From a checkpoint of a small transformer trained on Wikipedia: learned positions.
Each number is 128 + 24 x the weight over its row's rms, rounded and kept within 0 to 255. Layers, rows and columns count from 0. Numbers have three digits each. The size before them is the row's rms in percent of the matrix's.

# down: layer 13 MLP down (transposed), 512x160, rms 0.0804, rows 479-498, columns 0-159
# up: layer 13 MLP up, 512x160, rms 0.0866, rows 480-499, columns 0-159
down479 086:134120121159130090123128119117133132082122105121129069098110113134104142132134116133135152116123182125120136136132122143149135174112128111123127122157151138130098152082133131113110156147105144117179120131106122083148096156120122091182161105165125167121133168091121115155140158144183120047090087122132124166135165158119129144125124135137100100165097153145129139088152124102092136149114163156111141136140121114136114122103080088125125148086136090110144124171147106151139117104123100
up480 109:168151135086114124159124126094099138167180115126110136105168110099113130128103108164097103146132135144096137169130176106099126103133133101157164118135156115158102102159106134135133084119119133130160134144107175151090107139123170125137125131156087148079110123108108131141170136130110134130088118111139120075144168105095092115093114114113130089141145128127118159101113098109136096106097068146173118125121135119167125123106129143078102112141120155099112130106170130107094146122138129
down480 104:155143138101134137155112113139131156181112133119157131065100155142102137149139153152131129131125092098114106166169144092101117119105079141138114127117174111127152136143128041134099106144160128144124116112133131109145105113146181126099101141131119175131178113146150134140121119095122156102071151171119118113161080135088114129147122111128134108108151143148101150110148149104138083089114150118116156088117153118141144148152114084104128080128141118124126126175107130126107115124129139
up481 094:130162118147120109157157140108150126110153111085052138104113180136121141114105169077115114127109133159105111138120143118053124134154123118122114147122128108145111090137162175095121137107118141136126128114119106130161129152124106145164154120194103122104119143155082127149164130098112110125102131150128124110157125103108119105122112134132093159112125116103113151108138156161123110119101088156155118087091131121136085154154130152080090126110110094127098166086145125139109151102110110
down481 092:096066107152138133146126166127097135124113105110145159140154119138154128088131121166120167106138135131138133132145095131158122192109163088138110144146112155139123124083192115110120161112053177104093157102130140127145161105112115092101162160155104145148147141151120136141083119124112144089143141171139100122134112125148154127185107167143154140147121162132122146156106160135109157127154110125133085148123149116104135103094106143133135129128130144143101147149148131132107157093146133
up482 115:146132108139143137089167130104150136109111087151106181086158155119126102141174134107135113146102160145152115162151159163138111096150130130117142158112168163158112080162150162131129129099112158166125110138148109145134094149135144165122063139133127108117066130110112088118109160117074112147155134131153110088110144147094082146107091126111124140123104129138161140116117151140124152098124106102155111079120116098153144110102128142133108159111144122139115135110089161118100149120156130
down482 117:110150142129132116117079118128133150164142168138144130059155127106102088154081092101113104085084151104113158160129108127112093126116148124121102180178116151122121158135132123162115126134150146137104152127114137144101123118109117121114084122159134111154102124128141156095091114104119135128168151130148081100075125160125141086140117155125164105135138115140138107139126119148150120141171149123123117122122097147100110131145124162159169102151134132084147145057157162124149150103113100
up483 084:129170104136165121131124104135115126183112132119125138155131111166127152118138117100101113138084169147140129117108101120128142117111152150159144135138171150125158107153164135136147118144147166115130153145137103117163160126167104123095143126112119088118062170139108124135100131102148106133131153118105148109116106146094060115104155083111111080116160140124151138131107146172190152121169108124172088118137118124164145125119124147156147107123156154124139157117106196160107136136118139
down483 080:136118144123142111136122168135172140098162124126169170170119148083105128141123148154110162105157072178113122127141120130117171111148105089101131086124130054083120143149129149140110171109116114140094139150108121142141125108097175110142103119062130144128121124173120116142124115118080146139107136136132152120119120117126103136118111121137152182146137119167129134140132097124117113124110148115109152154151107093099102109157094147100138094168131133098188138152136101112166121142125133
up484 099:112134144143137163107144116147134103176133139123126137157061109166168107160128136149148122092113136134129091132139132123090139100084119119123130099108136145104147110140113136092123120126110143120131133157154108101102128143150101179160105132173138145130138132121131177067130143104113180167094122150080125122108116152175113109138109086130137110087107154130101173124124158169159117139138186150168105147144094120108133128107146078133114140127133120098144132135102123107134131063128128
down484 103:132078164177104146131161097087157149091178131109121075155128127123128115087151108096106119107112165144117116064121174155108158130104136114108112123158126114143165149138146131114159152109115084134104116158099152103147120106117125137112129113099136162115115131165128189128122175131128146061120146120178120108146125107133119086141092121126142143111120161118093108100112118075145123118120132136129138137148096107119130108118116134136093119088136092097117124127108144087125119137092121
up485 103:119146131100113146124143104146122123131100098092098136128145109113153120113123108097116112125116160135136134137100135136132167121128090143120161174136121144126123135128121137106111071137159121142107138103123135080084164113130109121111134144147077081092090124099120158135090151099083124161126202117130146087136140116127108117129107152149089108138108168109131157098155121099117124130149126144153131161097119085106124132073157157108059170118119125154088169104117158100142123108153144
down485 102:126125122201116131180160127093118162117103164173139069109127117084170096132126155125144132133172149096115168148124125125106152155139103094108163130127131110100130116096119149155153151095109079160165137079116118152132130148161124142120093082150142150144147117121148103109136128094152152156121121136163153113113176144136163140144112115104105135154138077154143124138128145168136148153112126145115124114112132112129120126178096130125114145127109102100113133121116173142103112148107178
up486 111:132147130126158109135125079124138125128122118140106146123100124186124105154137142119147140128083165141170117115116180095126129146158118116137153110141127097123082149115159138135150130103066108160127086075126109091153099122115114182122159085125117137107131141128078100131118139136121113155152117159148151132141174137171115135137101165086121137142118087106121156127137146128177121133119105124120158127104142075128159148118119120108092159158095120117094156098172147164110113134150164
down486 108:147132117114121125148134138121113137113081140094138128078146140135140149111135112171141105165133125088140133120041171173120150165136151147127152124106131145151136127113118129105118121148162114072098097108148129121143112174094125116126107120115125150082166135123117159103120114142096126167130102144119116130108133174121119133140131127106120128176164119114131091149111106156111141162140053096147131126094081137164131171169114166134124142135112127143112119142155128116086156154133176
up487 111:134181094165148179149170100095105103112147101147115115164135129099125127105126106121163136136128139157128101124163120115108156167142113087132108112098141125123136136123087106098126144126136110130129139089154114076127113154082130181141136092108102104142110145151077130090138142137140114148100138129089092103131169140170078127101131153139087132116133129104112122139120100127158145142128148149161089111123107121086098115163120092121082122124110101147116111094097119169140080112140111
down487 106:100127135119105145092141117165159121125148098139164138093076145141136144121120112088148151100129165147152107113108151154146084147105132100104124135158125099145123153132136140083138112129148125112080108123151100150102127095134107107141114136092137146128160104099151108115131103110118145121123150102146106149044095141090135118130124074116108170096118142059156082121124082115115137122136120106140080114154125145100155145154110118165093168164092137125156134129115153127135098135114112
up488 077:141156143150140155130145103104139145161121065174132135146139099115130076130124149112108092108135096098095143144116128099145125164110126155127158083119164141095141137133131132149119083115096136106127161165153123101049085090144147152146113140170150144139090134136118152134159122106100121116108138144114104093131144134120107127119143164131139133115134093117133183144135140113117170132106091085164113125096148096150123116138119156119100107132122093082128152111126163161160096090114149
down488 078:120095113129111107138135062110144098079107112125148126083139171121120150139145116113136127173083129132142143120131141158127134123157133141125100140113132097137148160136131111124121110161090154132122115132153121122148186168104115123147157105152090121135091124088107194153109132125142142154151162103153153133146104182144108143142128106121111094120116125097113151109143115126135127127140161176121085130125099116162171138178141117136123125154132075115116117100139139192069146097112126
up489 098:165141089133147116114097120117100163153155110130106163175126152095103144106121173124114138123129166136141113129131145098110126114134152135113129122109105100061124108170128140117118133114150107132129107123170117071161122116111127128166102121126123131113138118126087102154133108107135171169102127119191154118157134180150136131092108139103118161134144099134101158130089132135083159153117144099164128094095131103128099143125123089136110170100142112115160120164140159144074084148101140
down489 097:140142149163141129102140125089176097127138153151096131096131107111130111090107110117107116099129127109131146141063148144126112098081081104111157145109141160137129149142104101120110158129088131101117140091132082138116133126107125098137137144090106150106116160122128093132137180145178092179129162151107167105117171102117120109118089149115160097095128114121096111130145174127126125124146113135109122108089098140124152126084143121088130104145133144170113139080111148112118150125093087
up490 110:118189137152168116102158088125155094113117128163108175116140094144113092157143132122141106124128136127139096159143154135121139142119101142111151119126155160157107100155102164156125110127140162152136133093155151111108106142128109139142112138110093149138094173090118150094113133129090177127115133129109129145132105106139083098164159107116098125077077102143108162119101162126155102108143071155144109117141162062132144103115100146134091142158102152114118130108142139144119153124154121
down490 111:136093133120106136105105135109180099152105145106124087113117149125086162125140126136108140158146115136117134136133115093128076146156157159093088137113093112092105124125101127099147117151157131098138103118130112156144125121128174163149120120160102135125123143105146135104144131109117125016124145152103159073108121155133113115100125155139092149131145102163091102123152130161146135138124176088090152109101152099081148087123139105129108106138150132110152116101128128133121139093117135
up491 100:166191102118115167111121087098162140092117119091128147113132143112142136095097132117124126160089172113146071138137142121090145117089157085123135114132167132139147145125139159120111114167110135120122071104149085126130112127137111156121134132144110104091084094106065142116122108117158109145134102153168164112120154108129092126116117151080132175122086121124114120156105126132104113145093149136097099113135136135139139111089154168110113164134152173137126131132153144120109135114159140
down491 101:138105094161116124119125144147121159160114100112115166168095140095111113120131166102153067140149112094139144130126130149143100153120172167147143105093134142128086138107080134152176131151155149177120140178131110120148088143097113146134113124151112140131144106094129123112111125119140189191118155112140107125152119151144136101139115134117157128178162129135195158116117097170110137114096151123161143120097121127154154149134125127119096112170104139136138139132090099109125158102131131
up492 101:134155146143136132129161122140093083120159133170142135113097109111141098121135130162134127110139142137119144153172086159122156141128137161150152126132128108117097160158125104185156147155136146109143121147154102109135104142100131180152115054154103151117147127137075134081128108145118145153122127137170156131149134078095122122098144136124119142134131133140158158124085177113150091189107135133128150132123108090129173110125170160123083134132116098131116160121112144142096121087146157
down492 099:147110114114134110075134131147205118114146125145111147136166076099125111152099162131152153105151142142132127142153162134134155124144143113107126112113112128112150121116128076134120138077164119127127103132158112144104149120127097137140120158114109134156126126147132088129155178104127117115104133134073094142106083117128119083124107100157116115115117142091121133112132060176099119186120117133130121123087148170134112131103157100098134172137135087132110114124153157084151114112119175
up493 098:082124109176129129096124121123130101156148103112133135071148105138124120135149133135115088108116129115123133115146103132128143122109124126148102163077155099080154113140116137153144122106110093126124082118140108124130142134149144161117123160111106121136118093116121187138136083103138122148145179123156129062142164131115123098125139113139085117109083134133111132155136119095165154130146146114163087127102126112139140095135132096095180142100172122100115125112152093114149196123171171
down493 104:122139085114096100130124131091185126095101131138148115120132132108156169140153107131118117134145156110103103146155117151153142159188140163170140128127128129117154123137127114105178127165149133130143133116129123131180137114132168141128143129080150105083136167114118123116101091153140133186129138103150150144105137139121126114114082132071110121109133142139168120106116124166090129128103132179119099081158062136116136120159149129121110127147101135146100167129125116101099134092098081
up494 083:094135095117118131133112120111151108127126137210134168144123109127136122146109195119111113159109130121154119144132146122069174126138166128173144141134162110171109145113146114123075144145094123146163098134150162168137130141186143200136115120151145136128103103104125131140126160172126118154142128163135122134103111173145112105107118089119125141110137136138145135116135142112129118112132086154104099118133161100146103113133163097148108134153144133149141173122128096124182096093145127
down494 086:173142136135164098114095120137108130087099162122145140136152182163128112145159085129092123144152122102123138148134125172149082105102129194107133118115106177099134123080121111123109111141107111114103179181103108122123111146099133109123152131097098120082133123128145102146146127097139137187134124113124129139147089103114120138178152120095069123142127163111125119090115126150147153139129131155142139148106165127146122133133110094154150098143136128107150081154110149091121122148127099
up495 083:141094119161134119126139087068140149152129110099129110160172131094092126120128121132128130128151128135106092088091148118141144135107137123145104157135105089064133132141153113123128165146141118119136161128107178103115101149099068109119116091139140095146109107140138085130143159135122104113104146139084138142094127155140103138183115110166112118096093141148122122127097125113140147132134176130153125127144128096089140101121159082158116076131122144120133138113065128154119152103132075
down495 081:154098207141121129109135111111134128113124122152172127106129110146120126157153146109129130126155148096107118066126150138148114143203163164098096089148108120116158121118115132111101100132139114126126089140110177134120109151152112102089129100122156132134120098110152139135139137193132160093099128140166092147117142135142122150118162124144156120141136173126137157052134154117171143090135159137086130128163124131131129119159113151144122133129140103116128138162131140133163091143152166
up496 082:140125133118122119150149126160086092120110128150060207130113156139175103146115114113139151116137115117144126157097086111099145167086146147148147104092161135119154142145157130160113132085161116132140110124149138109148130125123122105121110167175141110165153126122133133142140131136120151146122186150134111127165141128142089113090132131146135122147144160099112151149137098165182139170154129132108132150140136118120140138158128073158142158164135100133130198139155130128129095090124135
down496 084:124117120127128109139175108141131163113135120148098158111113108141084107127106126160087096157131119087114102104133151109123149135156151127152135156116110112113109096144096131152115089139153198134169151140150108122138146081064146137126065137086108127106128130129127084128124112091126141170114068116169124135156122074126115144141122124059116091125107124143147112076100142128102161116122132148130123102109154126132143131114117112115140121161110123150103134171128166093130098122143140
up497 109:113152104102105167115166113096150134135165093179136137127145163151102137158115096139151109136117158116158113147086173140126142141134100102145153165123141164142162138153145156102155112113128112173120129142140126093096127117137080155162161110106110185126127098140101125099147143116120130184125130191117141109162169161153088132090153122130124113127113109144113101120137103138146109126132077145114109167152138127126137172148155107133120189102078106128125108119109131129142139114126122
down497 106:100125140145154146131110146128157118135134162149168147113142110108132123131115089156103163116111135124129132144114160140157136117156125170075141076126126145151148111126126127097124096038123143121136114143128129135142153167104139073108175121111097156151154153111076125126134111106163156123105176144126184135153092109190157144144114150125145124108143124153129132166105096131125129103108158114133124100092173128167121112129117151158121158117158156138153096115150156127160131110152130
up498 107:148132124151102125136150101135107138195144131096088152168116120130138074164111136114137116145139150128152103169097166151138125105137112133148141102113148164115152108116120173163178138134124133152141141146160146145132146147140141146155127101119120107107110147103124123125157166075113120151083141113132199115128094143161100121141129124140109121114142113117083150145158133159119155095122087104170113136140145138115155179134139092088119130127115102109098139078130117144145171139189147
down498 104:128115121123166111124112129154137140099124127116152160151128162126098122106153118095099136143152118096113098124151101093110136103152080142094071146088145139157159172146134137143141155121126163066139081122101167169147085178125123110138158122075143127132126121098152111121143153085092145161132150122125120086116104108128197124091110140118091156129114143131135155146088142154082167126149128154138108098130123132133156144162160151123136092119124153145142119126127141103119130146123096
up499 100:086119065144092115112131129124148140125132081135119154155109145161056113137125090156120133130110184083121124126147160154120134147152159132137145167130154126112094113163085117130137111124152129117127111087138108130130120153110138168130093109127120142144121158112113117148120176106075105159169140125145175148079176098125093116144082121130145122121112080092137147151118118102135159099158081130140100148095127099105140114116142147079130138129113117145108143123140133142129140088116136